Weights of a small GPT-style language model, trained from scratch on English Wikipedia.
Architecture: untied embeddings, attention and MLP in parallel.
Each number is 128 + 24 x the weight over its row's rms, rounded and kept within 0 to 255. Layers, rows and columns count from 0. Numbers have three digits each. The size before them is the row's rms in percent of the matrix's.

# layer 7 attention key, 448x448, rms 0.0361, rows 137-261, columns 112-223
048:135151174113170137121094069134094113163116083120152145127119138093158145121105136154126173141130113110127120102128092134089133082121134134122129086146135102167129122113126134117134138125110080139133120137086167147132114106124075133132129127142096116141134098171125130125153121103099141147164165118160133134156133107148141139126097152142
094:119127136137135130131145150110172096158178130137174069108094130178108158089145111082113157144111180109107125145140092119155143097079126121098107086149163092135171109056137086140091097178144102136139119106096120151123139175151082131143133143128098134129116132153102115108123166109107146134142150152100082142145168131117111127109140097139
104:123094133138095117122147138098164126125132118132154128094103127142114121150124069094142153144117178122112134097146125128152082154155146154177093141131162164173109113142138134133105119128116178147123127153171104106173149162148121144128135088137178157145122158101112133143106120119144149120135138170122128164101155195087139103063144155114
097:127152125126099117152116120126144116133129125143098117093131132089148152139162084103101116103101153098084136147151136141156138126127110128139113146113105123139071117098081147145073128177125117127116148182149168088146148194070197123144110119124161122136148132128097138156136155142109135121111081141113127117129133141114158101092131147112
093:132084072147118090139100120100155154151122161136126133112078103133135119110136150142125105166105087142150110132135105109145113095138138078119149128113143124165184100194077148075132142091129101074157104119139135133149098125131131174130134133139123128133099144138113113159141130080136121072142127112125136114119137120131153093163127103121
102:135165163158103114135130085116160096126115152107114127112120123136107146091052133111137130118126097114136128118104179082107160158125131146140158154136137119141131098128086160161123141141134081134114133157092150078121115106107152127154123133131142122138114148132108150108153139122114155110151114195099118125101127146130099144169140122161
098:101156110135132133156079093099124100153092126116110139119178100113123110101118146115110095117111115121119146129151137161124163116111141135102151148149112133121118123086093162105125131115130100087102159121132124145139088102096151156133117139161156098138103179137097155115183159114139138152148131088110122146116121133125167123176109108153
092:136097140108169104122100107120115131107176110088119144120106095126112157156167146137051123114146120122100107124169110119170113132087147135135119121121100123111111171181131093091141109112156136128164064112155105122135144145077096136116120140118110123124145116124104099142119131116103110134098165098159129121108136128111145096130167124126
098:151153125145072069131159127143072128128145136107130165132122116084144079146106143163093113131070069096128089104140131161169137132141148144118111129157117179108178156124093097138133126144147129116123154088159117143128135167147104158162107130141091166137128156119156113119099137128130154148133167066108143125121131138099155091116122126121
102:087169175110127118124110126109104154114105126118103155108139117133140126134102119132140107128148172125129140116128136151108142093145108104159127115121110137160110120114110133139111140121166100152123129121133142129114145147128126116151144134155169078138128104163132169144125105157161166099153133133122139165130132109084124153204119141098
094:123085120143118120129134113121095115120145105108129151134145118156141142142105168103141143148090128115108099169158132132118151142085100171151169160121110096141129129114080125138153148109131089133130070111129121122121131109095073126139106077131143150128127104115112085111181141153144161150110135134123131138163166097136121139174108143153
101:106136167110128139128145102144116178110125152125081150210138126097130122157130160097086127155138133118112149145136147120125132129142097128143145123133095105145171168150189103107142114077141098126110117133145103156123111161127120113145141109105144133177105147098136128164098138156132135125120138128127163171105133119149144138116102169105
098:138134118104160112135167124098128118118112167095092114133140177099146112113126165153130128139119135131121165123120119128147141148130096102137119149125109122103149162120164084115117119114171083137140131168124091136080141080101127101112139166134124144166113105116119125148121077127150129140105120143141163154094148097091120155129103132135
097:126148148147127089128139084117089125135134121136137122154132100108135130166141139096136137138094145091140111134178107134153160150115112073136198173104112119140135149095124136160115167104150126088152139095136150169123170134075146112156131079124133106156139111097101170135121113196134102149089137093162153094103141085146110133143087142074
097:134157090128140145175160139134110116113081129115113149185115111121164083136101161097109154163121119083129110145151143138168139169132110136127171139182114152119157138113101081107125126127158151101140133097174127142084134136136178124131150149146126096152128119099149128117112124110106121074126158130121125137123150091158121131163109194116
095:125111110126121134135123106135136100105079104147157115088105103177033114160123090116138145089125153128131113118129140143089106151121165120177103121103125163109141124097124168126147115138115153144099161126119120097131144157102152101102123139121153106136114100137162157136135116085143154109124121165149122138149106133095141120115143093106
093:158136138148183186129131115168123148105171158135124123174127152176142128146115155120109147125096153115111119119137114132126133115118143128135136145098118100152118112148155134145123142100108126158125133141156115105101138144066075084162119104115074110145133103172100107151099155150150118128165139095120114109152155101135126121128140113116
106:149138136107120130120146098151156161127112126094090132114172100124166120151175107164109128061173136136117142153109158126113148157107114145177125138097113131111094160092126124131117104145129152116153176102137131130114130136130140151127091167126120105112129142151150119116152099139171106164151139110144157151128142110089143086119086099133
087:101122158143163085109082112150115108083112109125149104134123113137101172127159122066138157093101101121073108151133154124115105101126140138139117081085105097135107135156114113144132146114096156104113139142112125118129112070121137152098087144131160133153156157158122129109136124173128140176139143096118165111141128135145132125110147104108
097:113108127099147108114153142127129125118159115119172111075111149149175145167150142125121110109127140132100128143090165109129155115102109135100125092140155058165130118160133137120142145124117094162144130129169162161140171116112130088131136097120138118155154089147121099118092134142135083126083093107139114143115094086130142116176119112106
098:118130109116147136174185120172093118126138069148140092076121132135113124141105128063119142113133124105163136139123136137100119175105114147131125137144125127105145110145129162178134094160125135156127102090085151124103137151112113124162138093154091106094111082145149122127133136123105129131138142167145126141154113135142080135115164130126
091:180126129095093147150155172164129105116159154117109094095130096151088172166123122134138126128107140100126149109094087134128174141161072175140109118138113135160121115106124112141098109148078131172121125151164112111148143185136158147075108118133118136116137130149146137137095144143154179106119115110109105124110094142117134144120164147103
095:139110142097134093142134089117124177107171120140129157130091127124102139116136108104157116133123178136125125139129175107149126132152155142165175104144147118147118108148158150154118099098127139144138131152136129134136136154145132068164120138107117154118146142117117109170167109158110095130111134147102128166120166111098128136129106135087
105:114163161121135124118155162087143095188089105140148089092132126163107154120101145152138118142157105154159127109122177162078143131114121168092118110118141122116151111096117147137126139159154095143101181084099139149103131116113160129143134112133099150113153097102151171089119146127112138156161077114118148157125126134141090103137133102169
094:141108130127179163132154139139132104110110110124168118147132104129101143160105137143107160118122175148129145145124116155104151120140121140128111125133116127102092143098117157136137117126145142142106153111071100148129112142058091140085094132142108087130128117120146125142147145121107153083122113141159094124170122139135105139133119089168
099:133127137131109107145121130173133104083163144102138181077133137135130109149119108148158139090124120107122128141138150119128119124139124121094124109096182112149099099091125086172140124132116068119094141107173122100172095149165086105153088098131151092142161124155108116129136120132144137117142162111121132116129154100140117130109161151114
098:125111111110129103121104108131165112130111116110133135113163118125140138112124135054121146111161092112128128121147115090122120105112130131125124155109121121146089090128161129138157123093103137107147112169172151100129152092094122108097121088096124136144204167120102113109163133095169117138151133162149139105112163168139109114147158142151
101:145108183099149126140150129112148080111093115113132129120126109147127116142106137178133134172076147175107118119123104168140147122106115136093167162120128098113103149105130182155125142123138126143106130113119148109134131094112136130077155179158096111110149149132118119110154119121168104131134111112121117135123159099087089112138095119171
097:149130161129110141129158117167116103123116132121131156117129125127108125084128109149093132103071062147103159123119181120124103127149143132170127126150137104128071133150129094117162096176100155152100137174138145107111130132122134126125146130140123123135110144126137086162138142128162117106139149133127143169092139110129172134135068159147
088:106152147150142107125157112088112166122149122136125143108154102137140150126137136148123152107092111151147089129119115142133178104129100150120155140145154120163137173128110072114133123130129089165094149103087142135107148125103132144137125119140096143141155132129117139099137147167146141159101118095116182101125088166138119116099133067071
101:124128101121151120137158140132138103137128128121097130137166085183067104171129141100092122111173161089143125120148131149118092118111097136101129139119127179103177133136135165104110117083143128082115184103155102106137103114131137149116126148166143073113111088132153136137112145159150098149106131122155160120132109125089132133125144122144
086:104154100122119147096138185121137114144060090152133143107086121150131150158131114120137110100143165161144128115148081135136130150131122096160112133094125110123149122194122104081113109102180146145139106116130141117113158100123126131147117158092108100066114139130133127162121114173165108110115114132118124160124117142082170106153095132111
092:104132107139160147175088127108138100150144149137149118132129111120090134112144129149134132096139096107121148066080147115164145125134122129125128132129165169122113162103153152113130095112123139125135141095105150148160130121117140129145124185141123155122165133073101113104142144095132121086123170150166095120118124127208108113136116118138
100:123134133144119089117100134148125089121144112133077123081152127132100140121140152075119088103096081108133148151129115113133147150096146106119165127117134130115168120153124135114168103136117103121113121138137133133120125120106115123141109123140153089140123139130149119129185156128140147160159134098144105101148080113108157164130154128136
100:107147130128097116135111131089133141133144153128164153099132095149152163096105079095164133115092189133104102129121137128129123103100143129132114124121104156151122153170090110144127162172141127111149135130097133150129133118153140114157110151127124107149103133143096141153137134136147154111166105108111115116134148136126072134147114140098
090:131138155123070127121080128128126116128116117159091124146122122092141134158143124121138134172156133150125152131111123121115133166117145125070126115133093147112127116104116153137173158131112140158161121138123108101095135122123129152133101117093116121138104171115138147095137150150103146145169110094133164132125087133167128137094151115134
090:163147102096152128110137136124083093127156118085121105151137123093139117112091144071117157130122156094143106154128144120114153147118088144094131178157084150112153095152123140157166124109131124120173098112131117174095119130106144094087126105141123137137121127117137088077151185103137129117121111086143122134163126132122150175145121177130
088:080143118125141116155085113108144134143156148094147107131135169117114131067119123184136110104154174122135177154161130109143149133112147133148131138152125128160134124116165065129136120106171107172138132119112128150131139099087122129126156141080120126162129141089086131188157129083101147135117101110132134156131095142083156156142141145129
090:112141169118163156142118112118163136086134144159135106133137186127100111132175150125122113115113163131124121106058119097120139122122139159148130068157149131159118153118133137153166093119080119156166149151125130132114168105124117092161121144142169147161130133104120166140134157127158094107184091132141133165096121106127119144121160085132
096:129131127127137120169113113117076122142159130136120153146081143100141125149115119123146161131115103088123121147134142175125135119112118100139123134117125101132122160113120122167114148097153114112149097136142121130131141099131102104152118108121130190138086110144137119164094113139108137132157099131152126122168173055074099118116155152119
095:102107115148142145165132121160120126129150115086169105086192161125158141129164134124139106138150153133106175121116085106120153116110142110097094125130136119114164122131125130128141108147137114109152154124157128122118126106131079115129141073165135129125138122149116136149114161137114130146122153105109117139106101166096140122084171097131
098:174134121139099155111152134139136124114142148127112119114081158124145104164115128114171141121104071103142119096133115110133131126121124112138098128141140127146162149156122152128148106175132136144116073173131116138114112150115088134120128077119138113152123141122176157110090149097139107162110103120127136097131111142149124094137157123099
090:162131146106125131109089144160145152086142084119112115131080114116154146151139090164138140097102148125133141183156143123089084120154124121159103104122164128144111171140147091185119115138154111099105125141119142150169127163178121118147111142099144101153132141152117151117091088198127132102119122116132106101114123087118145088134126151134
092:169149163097150114109160162131090085111137123121125121167135137091115133129102163093124128172150168112150135119135150128089097096146088117135159101130118101098109131155148052119123127118131173132103128140106102161146130085095154110123122106147144127116121132143153161162099114136139133137153101115169123151091144119141091121127147079110
095:136105101090106090089156122169150165132132097104123109067099151117111157065081090152114133132108089148114129124129140128138129137126144117154113119125161122104138159193106138108112122112163132117132116176153132109109114107168143095065115151114088152148158150137149133117163125163129157133129112163120147139142107157123144119133140163134
100:121128077171122123129151137139135157149112136155172154079134149126137106172138130140155147072135115120150155087103159143133114185137134131168092112140139148121140097144067156133095151135127117143163125128154144144175200119172107124140110121127105132119111112159124152100118122118150135116115118175112107146127169120126105157177105114103
088:133126086085129139145084121081115108121137090156112142111104096110114133182160106141161148152086121122129119149158120127136081152144096107118145154126147124151121125137144145141143120129108133161118106152116121115124134156074097151147125125101138147062148136098130127139125159112149137154081139096110126091127122081171128099123134167109
100:092132126110115145126115151124122099138123147109133130157163114125136114103162095133116135180179130106120137136109134110135147115112123138101147097130124121108111158106105098114118171114113106121126151111147090132137129121153136176094115115138136088103156153144094157135112115162116088109138081126130105146112099110127138141098088127152
093:151143164185094129140155106172148105124143143143155120115137147156138121156118134091130200113127128112130137109137133149135109163181118133145119149115115162161152091113084189128123134109099176106176128143126147105117137162092108121118113126145121088146086113075126166101115161100137138129132158151110123142110169122103107137103117149135
099:111116107142139151085127125179169119114125137131120131108116104122126149147142150155101090116091098189087106100102102117138133125116134143115128064151176108149129160117122148145124099155109142141124132131121146125163065126157122113153102134122132129136112147199129141148168089098098152170145160161151095127128103146141140130113119136132
095:154137127136126123138054132104139106099127121125147122151100089151104146131103096146144112132142136136153129104147155107144122115135160142147109133097148140158106127143102118158137118111129112135130144157124132139227129077126115097109109138145161148137179135079063119116187145113090152095118153150106122096111168127123082144114151123179
098:112125158133140116162116104148124106162168145108131092147134139108110138075152158167147125117141108124045151129088149135156112075121125137098143067087143129141132170139136057127111125109131140116137136156149121125124103057161138136104103187187143154167157137100126117154065138171115112143143117070145143128120106119106133106116117131126
100:112165148138074102092091182143118146123129117118114095131141169150133085097140089121108188167109197123123140096133097117096141107118160143154133103123150126124136140145103109116152108144108124135132103123179152142147184161159119138131108129131108128113141130158098153122120149135128123136176157094142118130166148153130084125127081149096
094:151156135123159130120119120153108138087166132125129104156142151158105135159151115119120128112111133130164146171167113109115131158161169127159118099128081118173169124151118098102201102132126101122134100152127109143105125154087075093129155117122140130152119107097148132141167176123125175133150109105111140135168176100121136145138151128144
095:087129104151127155124168143111127114187108107127146138115186141128158125094134142150124101118125126076101146111090106149089159103146103152134101104129141139154109124079107113171098134165090152134142112109130146128165146106144160141129081145147110137131135121165102142109103137124121146134132124092142082140111086133149140117094112074152
087:100139091128105053121161105123108121131117144123139122128112103185150157126146073121179135125112149163111104111108129135116150111136121127122122146132172128143129149137128145170140114127138136132078119108119094126163099123141086132121140066097131161113105180165146143106152122155125144123167130097131133130131125114097121134139118126122
083:187102155136136087140148147133170142125139151147144097115117131118115077114122114115157102100095145093143097124128134166152105139188126104142176144104140118126097121138140124127146097129152139092148150149174113147087151167155151142134089126129136132118088163149135091128124103106158171108114143102134078150119150100130109173115126144172
113:169133124109112163129110131177162096136127160154113131128122152152145106122143117125156157162108120132121105122132116122137087107185132120130113163146124130112108074092135135149161131135134127099122107109165111090128143148114148081101131098126133121123125178145113146128156188115154105095154118093129078113124156161104122108141096127142
102:168172126122108114090106114095083149108160100098100153103169147096175145147108130118107087117121097150133123119160125136122142169163118140106148127143147113157122144151139134147126130120118132153125138185101146136135140108095131147135069122104103144140106057181151121155134115140098129110167136170112143159129131189159168128077127143145
093:139129132093125152131150132117080120118127173155129138132115106122110110145141098102117132170081149143101100109156119124145104093168088133148112136145104145137115097187172146119106113135119099131094127130121117116137190148093131110138125061149109114132106182111156133211125151136137145122175139124117115169155141137095117127095100139110
140:089089129163138133137138112133131135130135132144160075141169124131097119065125163130171085126144149120127124175085154138104121119115120157130130106109120112132130167093106142120124136158108133119157119145133139112094123145133121164109148175089138181141156145137099126140101125126121130133097113128084163086111181088151142117133137130103
149:105133110163126152152152114126137127137132154117151088139155106147115145087108161128139092134149141108112121161092140107131137133090117168137101106108152101128151191084091129129118124128138144127153146117104155093090097128152126162140140155116116165131157123159102105123097152122099154146090126148099170071129187123117133134125179130163
076:120138137160145122118127139110110118124128114132115104117123151088149179078111175160120137120162148139089136163108111120107125090100138116117136145141181157107123155084094138160086145101124120101128125130124166112121100112139118132116134184136103168138137063157097115084132088134118157140109104125111152108138122122129170145127173133180
083:117116107126120146141143122144180121139112123104146138125149116172106098140150109100143124121112127118163131136142124129130126185146124137135125137107094119131149101143148094095172127143133127137147152141124074163120130134128136111146129100116164090125133160099157133157131167142143090100117162114158110140087127126129111116164064141096
141:101138122160131153169145129121140122122112131119124064127195148140117127114128147107142111130152162132111133154125141117121136138116109150108113167106145129117157170104101126093129130111119147106160167133137135102093112131141114131141161151134133113136157128136107136136104140112135127115070135125119138070111161119133105114154148150139
099:095131128105135134087118133151124122103093121148123169108158090107119096145130107114100158134116145124138126066164153149120103109132095131121101092126127103131139125079119132127142119145127153148102117124096171114120106139076118147129131106097074123190121138161128124120134143141127136114132172113109125133158063175159120142115142098099
098:117138139148148130123138100138134106119084116141135150108158139126154129161137177098133139148119134112115109118172160142129141147135148104142169119115131112117138106115164126095124131110117134187169168097145121127095109134108117145142133092164133112130144121087144175158100166159120152142137133098161133156129112093140135129101119101104
089:138157132140142131106108146170137124089172083102126126150175108130090174131148087119126149133125158118115082138148117150146141142127084121107162145155088092141101155158135128113086131157120204156117114130126148122131167096125139159113163145103089144155148140179145162146151109092086141134180186091102151123171121125139161130151149072160
093:134111145081153139171088074128110156156125172137099148124123172130124094127166147101165142132140138184095142147093116149140091129115130164130138184089125098113155080144179119124103128152121113146114165146171140142108155172150102124095137123127119144146160156087096133089096156146169108188121121105116181099133137132132137100060104164138
095:110152144082151154125129151127136126098173085167150137110203144120145171133159147117153109098131181124125109133142141120124112106124118106103144099092113135126118090170156135123126118153113154111135123131122101120127112192101130133151160130140123134134110113168144141141139129060122155143129140064109105171148149138114151135115132115138
100:103137168121137112087135100159107116118124106188100131127150154125131154109117171106151108136145135156138137159128138136084110096118118082129155155137128134130105123110111134102119140131151075120097127121151102145115132085129110166100105146153133112145117151095118135162115139121158175172192139051144125171137132089103146185129134133131
098:127098133083124136108157161129110154104104116125121144108089162114104051107157118107091103163094144112133114087116131130115119158153085153125129098104138060126142135131157116112120129163114133145126098142169114125117104176109112153136172073149099101127099149165135107098131135121145114116157119121148138151134080125149107159134117127135
098:113126131132143156148107116118160164121148101119131150161163121105169131136128160164118105112172105116151117143108116128167144110105116131093143103139125164124097117137068126142141117070123117092132102159121117145130134116130162138094139123074097137100145119145146138143086114116094143113066075115131095071125116140113107132173103131146
093:144101132111152131140145139080134167128099156159085123144117137142119123141155132095124090084112099105159122181128100164129119106179106122179095124111139141143164162137097077141133126109114108074075144106157151146110166135137135158128104084147126066140053117103101131122113143147133153124130157170139154118134121144104105158105070139108
094:113136111135141153131184112160121116158134141115129156144127096123144121112134182160192097130102091117112156108144080158127150147129146147119116119100151121143152105143115134150175098122087180141170159125129104096157150134118131118107114123190151143124096151131150079139136127137140123083133088150126141145129084194111130157101102107143
103:144152110103132135127104106181092089124097088122138187146124104101130152081134127153143152165107116132120123102111098164134117159098118147092096105159139117176113088129102171130125140128112149153158144149104173137145106108122152107091137142152133130139184143127125131166104143128184123116141129112135097156110083188109128118154146104119
107:126137135113125103134104080064126121143173114114096146163146131169144160112148108129083126123114147112106099121082139128120151098072140137120133138100110151133095085155118143111114160099139107104166110126134109119101127138164135146128155137126125106098162100107117117110118129122140111130124083118126137107098162038101139105178171125133
095:139142113108103126112188190163104148083139103115135111121127119159121148123116096101145124110126156122151133108170126141112167119133120134083159138110076104183112093119121153106156158121146135160141107157119168153152109138140139127177130155128139119119133091134157091122126083131135084093112106130087137139107124115086116124174117122115
091:110191141092126106106137112153116112116125120116124153128127147165131136129170121129160126152115135109143130123147160116137138127103111125126161115135133084105140093114152167101139134135123155157111104150140118120121122134102143127119152103147187102125166141123158146194096122170137117144121123167120170171100101106091139151115116140115
097:144138139159088124136106084116123141126121130141131094145095127155108117123131104147105096142088158132132121140138102095149100148110142119193071128120132165117104156110123111157136143096126111128096130124128151104142146121130164159099121141092151137116119115124137141163102119132110164141125155080107145096130118158125128160109169125124
088:136111132136134162082144124107129130161147149160108093124119116136132135108127149116118116071111126129116190189118143169110127097113152087148143164135154109109110147113171098135134117165113138122150122114106086083144127139091170081175129107140128163134115129139115101126117163121114168120135146129129095133125149116138123115103104144120
095:154135129117119123135090137148138155126135149169138128108137151138101124144141152123134172122126127112093137141106113137111109126106147111132105148129126111143120073124117127173117126107087097126125130143138155115105091153117110120178135106130139128142166142090089114093097149091193102145099138087097101094135121173125132102124122150137
096:111091089085128105115120113129165120149156132143102101119136130130114124087129147105144096129112151127105134141071118143119122127130132089121074137125105152132153097135109151142181126144093138097163128109086136115098114189139113102149132105157166147103130099122090136111163166159172140120141113140132115093090141166108134121140099131176
093:130131143119122117100138102104086088132149125137106114162156104133165155105134139086095118079149145136135096141097128131092170146080086193116145138132121118116108139153118126127128110114163108129152093105144161109132121101083160105089114166128117142152112109125165131162136117127092173086158095132104087120126145118078097139105118099156
100:133119126120103125151190129143087132090133162088092137147101120115125109147101122110157148154163147161138126125159115114117119157141110148141121126070046130167137102161132150158131150112155119167155149110186109146140144117163126152133103159118132105140129114092141086104128133154109104139143093107144184138088104129133124130124108142094
098:112148145118121136132148093124112146124127070110137158144169093109137108136117109136118138144067127127150111132103123150167159116111086105089136122141130127132126151136107136103138118149126164118160106126140117146129109111080136137088145127186087074134150098159150125182143149153110149133143134141130120148131073119103103128161140118157
100:089128110129127154190106107129137102109097142104101139152093087102136079121089101157154165111121093143106140128127118150176122144121120123160070124142134166150143165092122108147164138102116153132098152123104141141122105159167099141101132140112104128129100147130133127115149137208162096147116146146134181092135118134154148110120106120146
097:160124114129118135125131137145120116170140100118166130131109116090128140074109121183173128147132133128094135132067097133126104106081123140089123136141158125161111132151118141144133077133122142105175173138097105133131151102155139104093104150155148172128155130137117092105152100114143162139154129158147131151107149136174155090118167105163
099:111136120070119141118117138149089097086140157151115142140138086105088141109168125131117162089106132176088121124119105166133144136116115119130139114122119119136105088140092105100140146147110127151078108127120134133124089103099163114125160133139096135143155120142122103103152123114153101110126115125132084067158139141132107109128095135115
098:119123150121152138144149140139142112108091087129125128153131162116128116134135127134138099169134149131120102127129077105113126102134122123079166097098170100138147087114111096090082113088102130143122182160170134119121090128134165111113141122146132107104132128138119133150095111151143099130120140100141153198147168080134096104122156124164
097:090169143137112149128126117148119077154107129092166146163140139118163163113140145156145126108162120077159091137129075123139126115103116119096160105172161107138160123161109115129104097102126131077112132141127083137091138124128111142124118107105135145109131127118113112140149107105171131144109144118162156147110117112138116142113125137176
100:134115134162121121132107137130154154177127183174132146114108159153138096143141145142127134120149087096143106184082132124110120097106115129146091115152118139140094144116106132110148127140120097090103134161152105115102153153097132115162103085101149143140085145088099099133088125112197163114126128133138148157110143114136102114086087156174
092:139129153134150130147165143107142147108134128124146083127147146148121132089128136139128128125123098141140109158133161135107137098132159123148097150099161173082104120143136115138159140088145112112101114135151111169174132130171071153135140138115164165098123112130130161088110099120145079092103090133143112128127125089085135135142122150103
098:133111113165121144153153180144165124113186085147103084119105113130127130112115116143094094104136119126119202151181136160135104130108091092116144115132122144137113148140128151120162149097091160092133141140150146178159165103124182119164139157122120116119113160122121125118137158127154107107105133133137095188099100089147093152127106118124
094:112116128146098107092133123151080158125110140194128139110106125110069131139092153116149102109113121115096145157145115111144154169119142097184134158105094132133091098107169172117162127169107108160083134136097159124110131135140140116138128095092120158123098113095132133155089120179156134145172178086138163104140124117147091122101161158090
098:105101110125158138162112131142200100141117117140126129094132126133159110126144126133157122099148110139146135095093114137125137126112125170121134159092134155110146129107107099135202132128126136140181168128116100119118087116168132113141121151115115127151132116148119108103145125164130134090059086101142106124078067141114127125123126117139
095:138112105130140107162133111098134118117161079129150081154113131184154114125067130165109074131116128121163066087141102108132158110160168126120129107106117149115150171185133145128106140093108127075169072115111127145136084124180138101114115129105143123075164103099147107158170117162125100145094133125148120117142134132139141116142159153145
093:125114126124137171127184126146187131118148135124093113118128149130132165126150134117166151136145108119115102130152097151129129102130123121156111117116128167128145109116144143146116136095124134125126120113122110115131105149119158075103136117117142132105088110139116128160081113160146088090102140112087119133098120122110089133128115148127
091:151163156096102124119147136116140140112124140062141160110116124124098134139124150119158136141131128140135100082096072177123134129106108147101167102154171108153126129138168133115080110077146126117130124123145111096138096049140112130103142166151185180132164109129134131139105128131130166165164099158143157096124121126127115124137154095145
100:115145131142158159145137106102161134129156104124150151118129150114138166129119116105087111143185129111174164128138092128115098087113132155100164099136174123167117105128136123161082129079124139117152131153121135148123182120150179134118153125153158106089132112108121124122035101123146127119113136124094129137089132130102118157159103131135
096:113129112125134098138107098057119142095109166118102112145121143094116159117156106119162111124160117136147108145073124135100103138160107174138148095155132168114143147131124089117108135089154114129078134124166150117132127172182104146118127134109148111121099111103136198138127120154149148146126086165110132092119174128116114116103148146077
094:097142134106141106113148162162106099125148165158104166120111113118096134089119100147141130156162155148126155097120119144109103164122096142123119118157137143100107102093110122137106132145149121143138156143144162149133082124111189111148117146097160126139180134141137158100137118146135079122167145103108147150136131203128130142164104138126
093:122131117140142120115121083109101182106157145135087147149164131098141177159167158095173129150123170158122142117133145141119108098130113137111114156159082145104107128125125106148121125149168100126127108146140136144165093121124134141134139124120119158105126138116133188136123164148099126138143133078113124126150123161114084160149162179096
101:108169135142155156121170129084154123102115104128139127158122164135139111112123077130127134170117121136169070095183142127138140077122143088147131099133178136121138146136154142144086106083096173097146126117132093119123116144158152105072160124120136096129111120176149126127121067144097123138127165149099159142149139094149103164153140122117
099:122092125140133117145129141164139154107152077091120081123129112074111113132100146166135115118082137137093129107116140118158136136156152125098123116118096095162142161119126135098143128137122137153125077148083148105138119113140111175125115135112066163112120130132138090135147100125095141111112117128135141104112096121157122113154136150113
090:133137096132156096117115091114115134114152138119153086177129125113149123141152097137099150192147150134115126144126112146133102065107109150144089122138108089129122147163079105106077132136141097061116140129112140139132132102143088136103143124147102096133095104175157144131154114117132077097129111115113082133161110145138098129155137137125
097:081111114104173131160083123130167060112129114118121120126157141106164099134138139122122106085164156133142126134109157107116122134138137141125132144129154161114145161097092084126183121114128156124174146110101096164108087133153128099161130169090122103131096116134123143117124113127120162094074104105138107143096102120170147161139089129162
095:100107122099156142127144110144132086139134165111095122137111072102142111100142120160124112135129091162114131106126128102152156135087149149112130130118105111130112140101109113150133151147114118107150185123122145128112176127122127153114099107125131207113149138124095117102126112123097122135121112138161114119102105159108126099092136126144
095:161136128150114121092159151134132129132122137158116140101098142149078143158130150116138164114128156133131139137131132085129114148121107134153163137130155130144095083111164127129100135140129074148099093123120147089116110104112130116138111114132118113178136143132152103127138126147128127146135154117095117138172122134109142117151136153119
090:147129166094115099135126098101101129145128125111110132145128108130147116123090103124116123175117117129106144110115137113157117162136135141101148124148122111130103107177099120139129140111124129146150146111150145141171123105110097151112102137190137147128166161133108133087139145107137144163158096158154160140123124129133135146122159111141
099:158108141093099126086116145154111144112099138097092095152129123114115137140152122091145128110136193146113123132111104125088124124167092137140111141127117135146139137114117131147087077152151127080097110105138122099136111108115098148107121097143102105112078130159146141191140173101127167144166111114097102148165172152138116179106118152164
100:134123208124112122172156153114099134115110171123117101150154124163170101124094100145129140120122150105153145103171132142123115133187167172160092129097084123121142153117137116151139129096141120115138119095110149128197111138096099161124091108121119088140079140132115122133160149146148120140130127100129164147142134090152140134106085103132
096:161117110131146143130134119144166103136146113182142075100135162133108147151142161113101175130125098122153114124124100124111120133145095101129173129164178115118139136143177110145115129139077138116120102118097089118085141153128147138126154107115135095132143135169176136107118134103155140154099145106111073101150112149117178166176118124148
104:139150121132104131129177200151114101100151123099115146133113143134110143127157128157143139114152126114142150115174141142101153177112101091118156107151122167137146132134161179126147111102095120130139128107150131147106136101167128126104150157105113135110105103130178110122173077161138095120090131153143097132112116070120121146182120130138
098:099130143098122150117129065150135142164167139089117135150140133167159137104139131108085115124121142127114114143087125127119130114122141139152131121108182105100183105121111143105129158150121125156129104106111085094136166143100140124109104145134120081132105113103135112108126152114080149086153087135128138107139116125100136140110136119107
097:139121131192118110095127149129085165145106119134131091132122162120108142144124141131151106122103153098130147176182139106119104120130138133136123162141113100152100130126081107123156103133140121110128127163089125161156126124105124124198141136102088138116085149130112114104156103096147109106149162094120135146101141124161129132155129161116
103:133133130127134141121144065104107139173143147143110121176108131153169144167106114122088172174095111116130112149138149132122119090129152113108131106172149137144087124148129144114072102083120134097129098132155128110170163136092152099125088103133151132136104136120146124120091114105125141137143153142098124226175143130118122126146138128150
093:181133127169123083127074142118173117085120088126135142140131100142094152148097113156143134154133144132140086086144124126146153126127127111135143123169153139123115101114121167107102131106121170126145105141145140104120053069157157090103176114107145102127143138157125147186144134137093123129135097149122102127152156092169128089140130116138
095:143148085062136127089164142105146146167153132115128137077129134156139188111147126157091132103158101099147125153059168139142147150088111170157154107129182159124117105154145136083145126128126142126132129092113105110097197143138123137133113092157151132137138119096132144155118132124125140118146130192154070133093097107102138120101111146087
080:074116126149136108109103110137124133118110155139121142117065145187118156103133105110121146112161149129177120137102107112120162139085113137129145151111080142150113114096133129151148101187127108113126164136101105137118144150099132158132155104135137147148103106102157148127118135125087144099131211143145126124150138094159107127123124143124
077:108116143123098173147136118109124172138117113136146119153117131158181094115135158109147115144079109146161113133139057103117125179131152098152142113090132102108139088147113139125159096130104117113108128124124115131109161125147132108121137124142134110087136131129133132118139121144123187131120171110082149156170079129122126102126155174139
091:131146130122155122080110127194121140125136176080115125087158140096127139105129110139115169161177129164150132144127150123128095131147153121141122114181100151146117104151130142110118149116163105119136137162190115116161092124105141166104116108162086143091136101111113116099121095090195110109120098095148131114124155133141141107098110138091
092:120191126123140155080107149156130114127123149091117124069102109133104152134150114176152129130126127134117116130095083109152156153135124126162104117151129136170077159088127150108106150132172133124150116158128141124148112122098134163132109135144107122114114116166131128162109103127115110117128104150168111111135144105159152145083084152117
122:161114122091147109141102110161145112134139154090128190119169172128123109126104097111121153122144136148133123106154155159115139139154161140112072093124157110121127110143141124143122127116111096082117129149171123182153100122120153120120110089140112126158131109071098138133131139088155123111141152127142147093111128158143129137112136121111
088:104166130167146127090116138154135104092144155099135113081111132131121107136175091152142116137120117145160116110152109128149172130130129143123090159151132135133103113139152169104139130135153079109116091139152127097133133129076136161128109117127141162114167125125123098142112139118106145126158146154166134134139138113149114176082087164144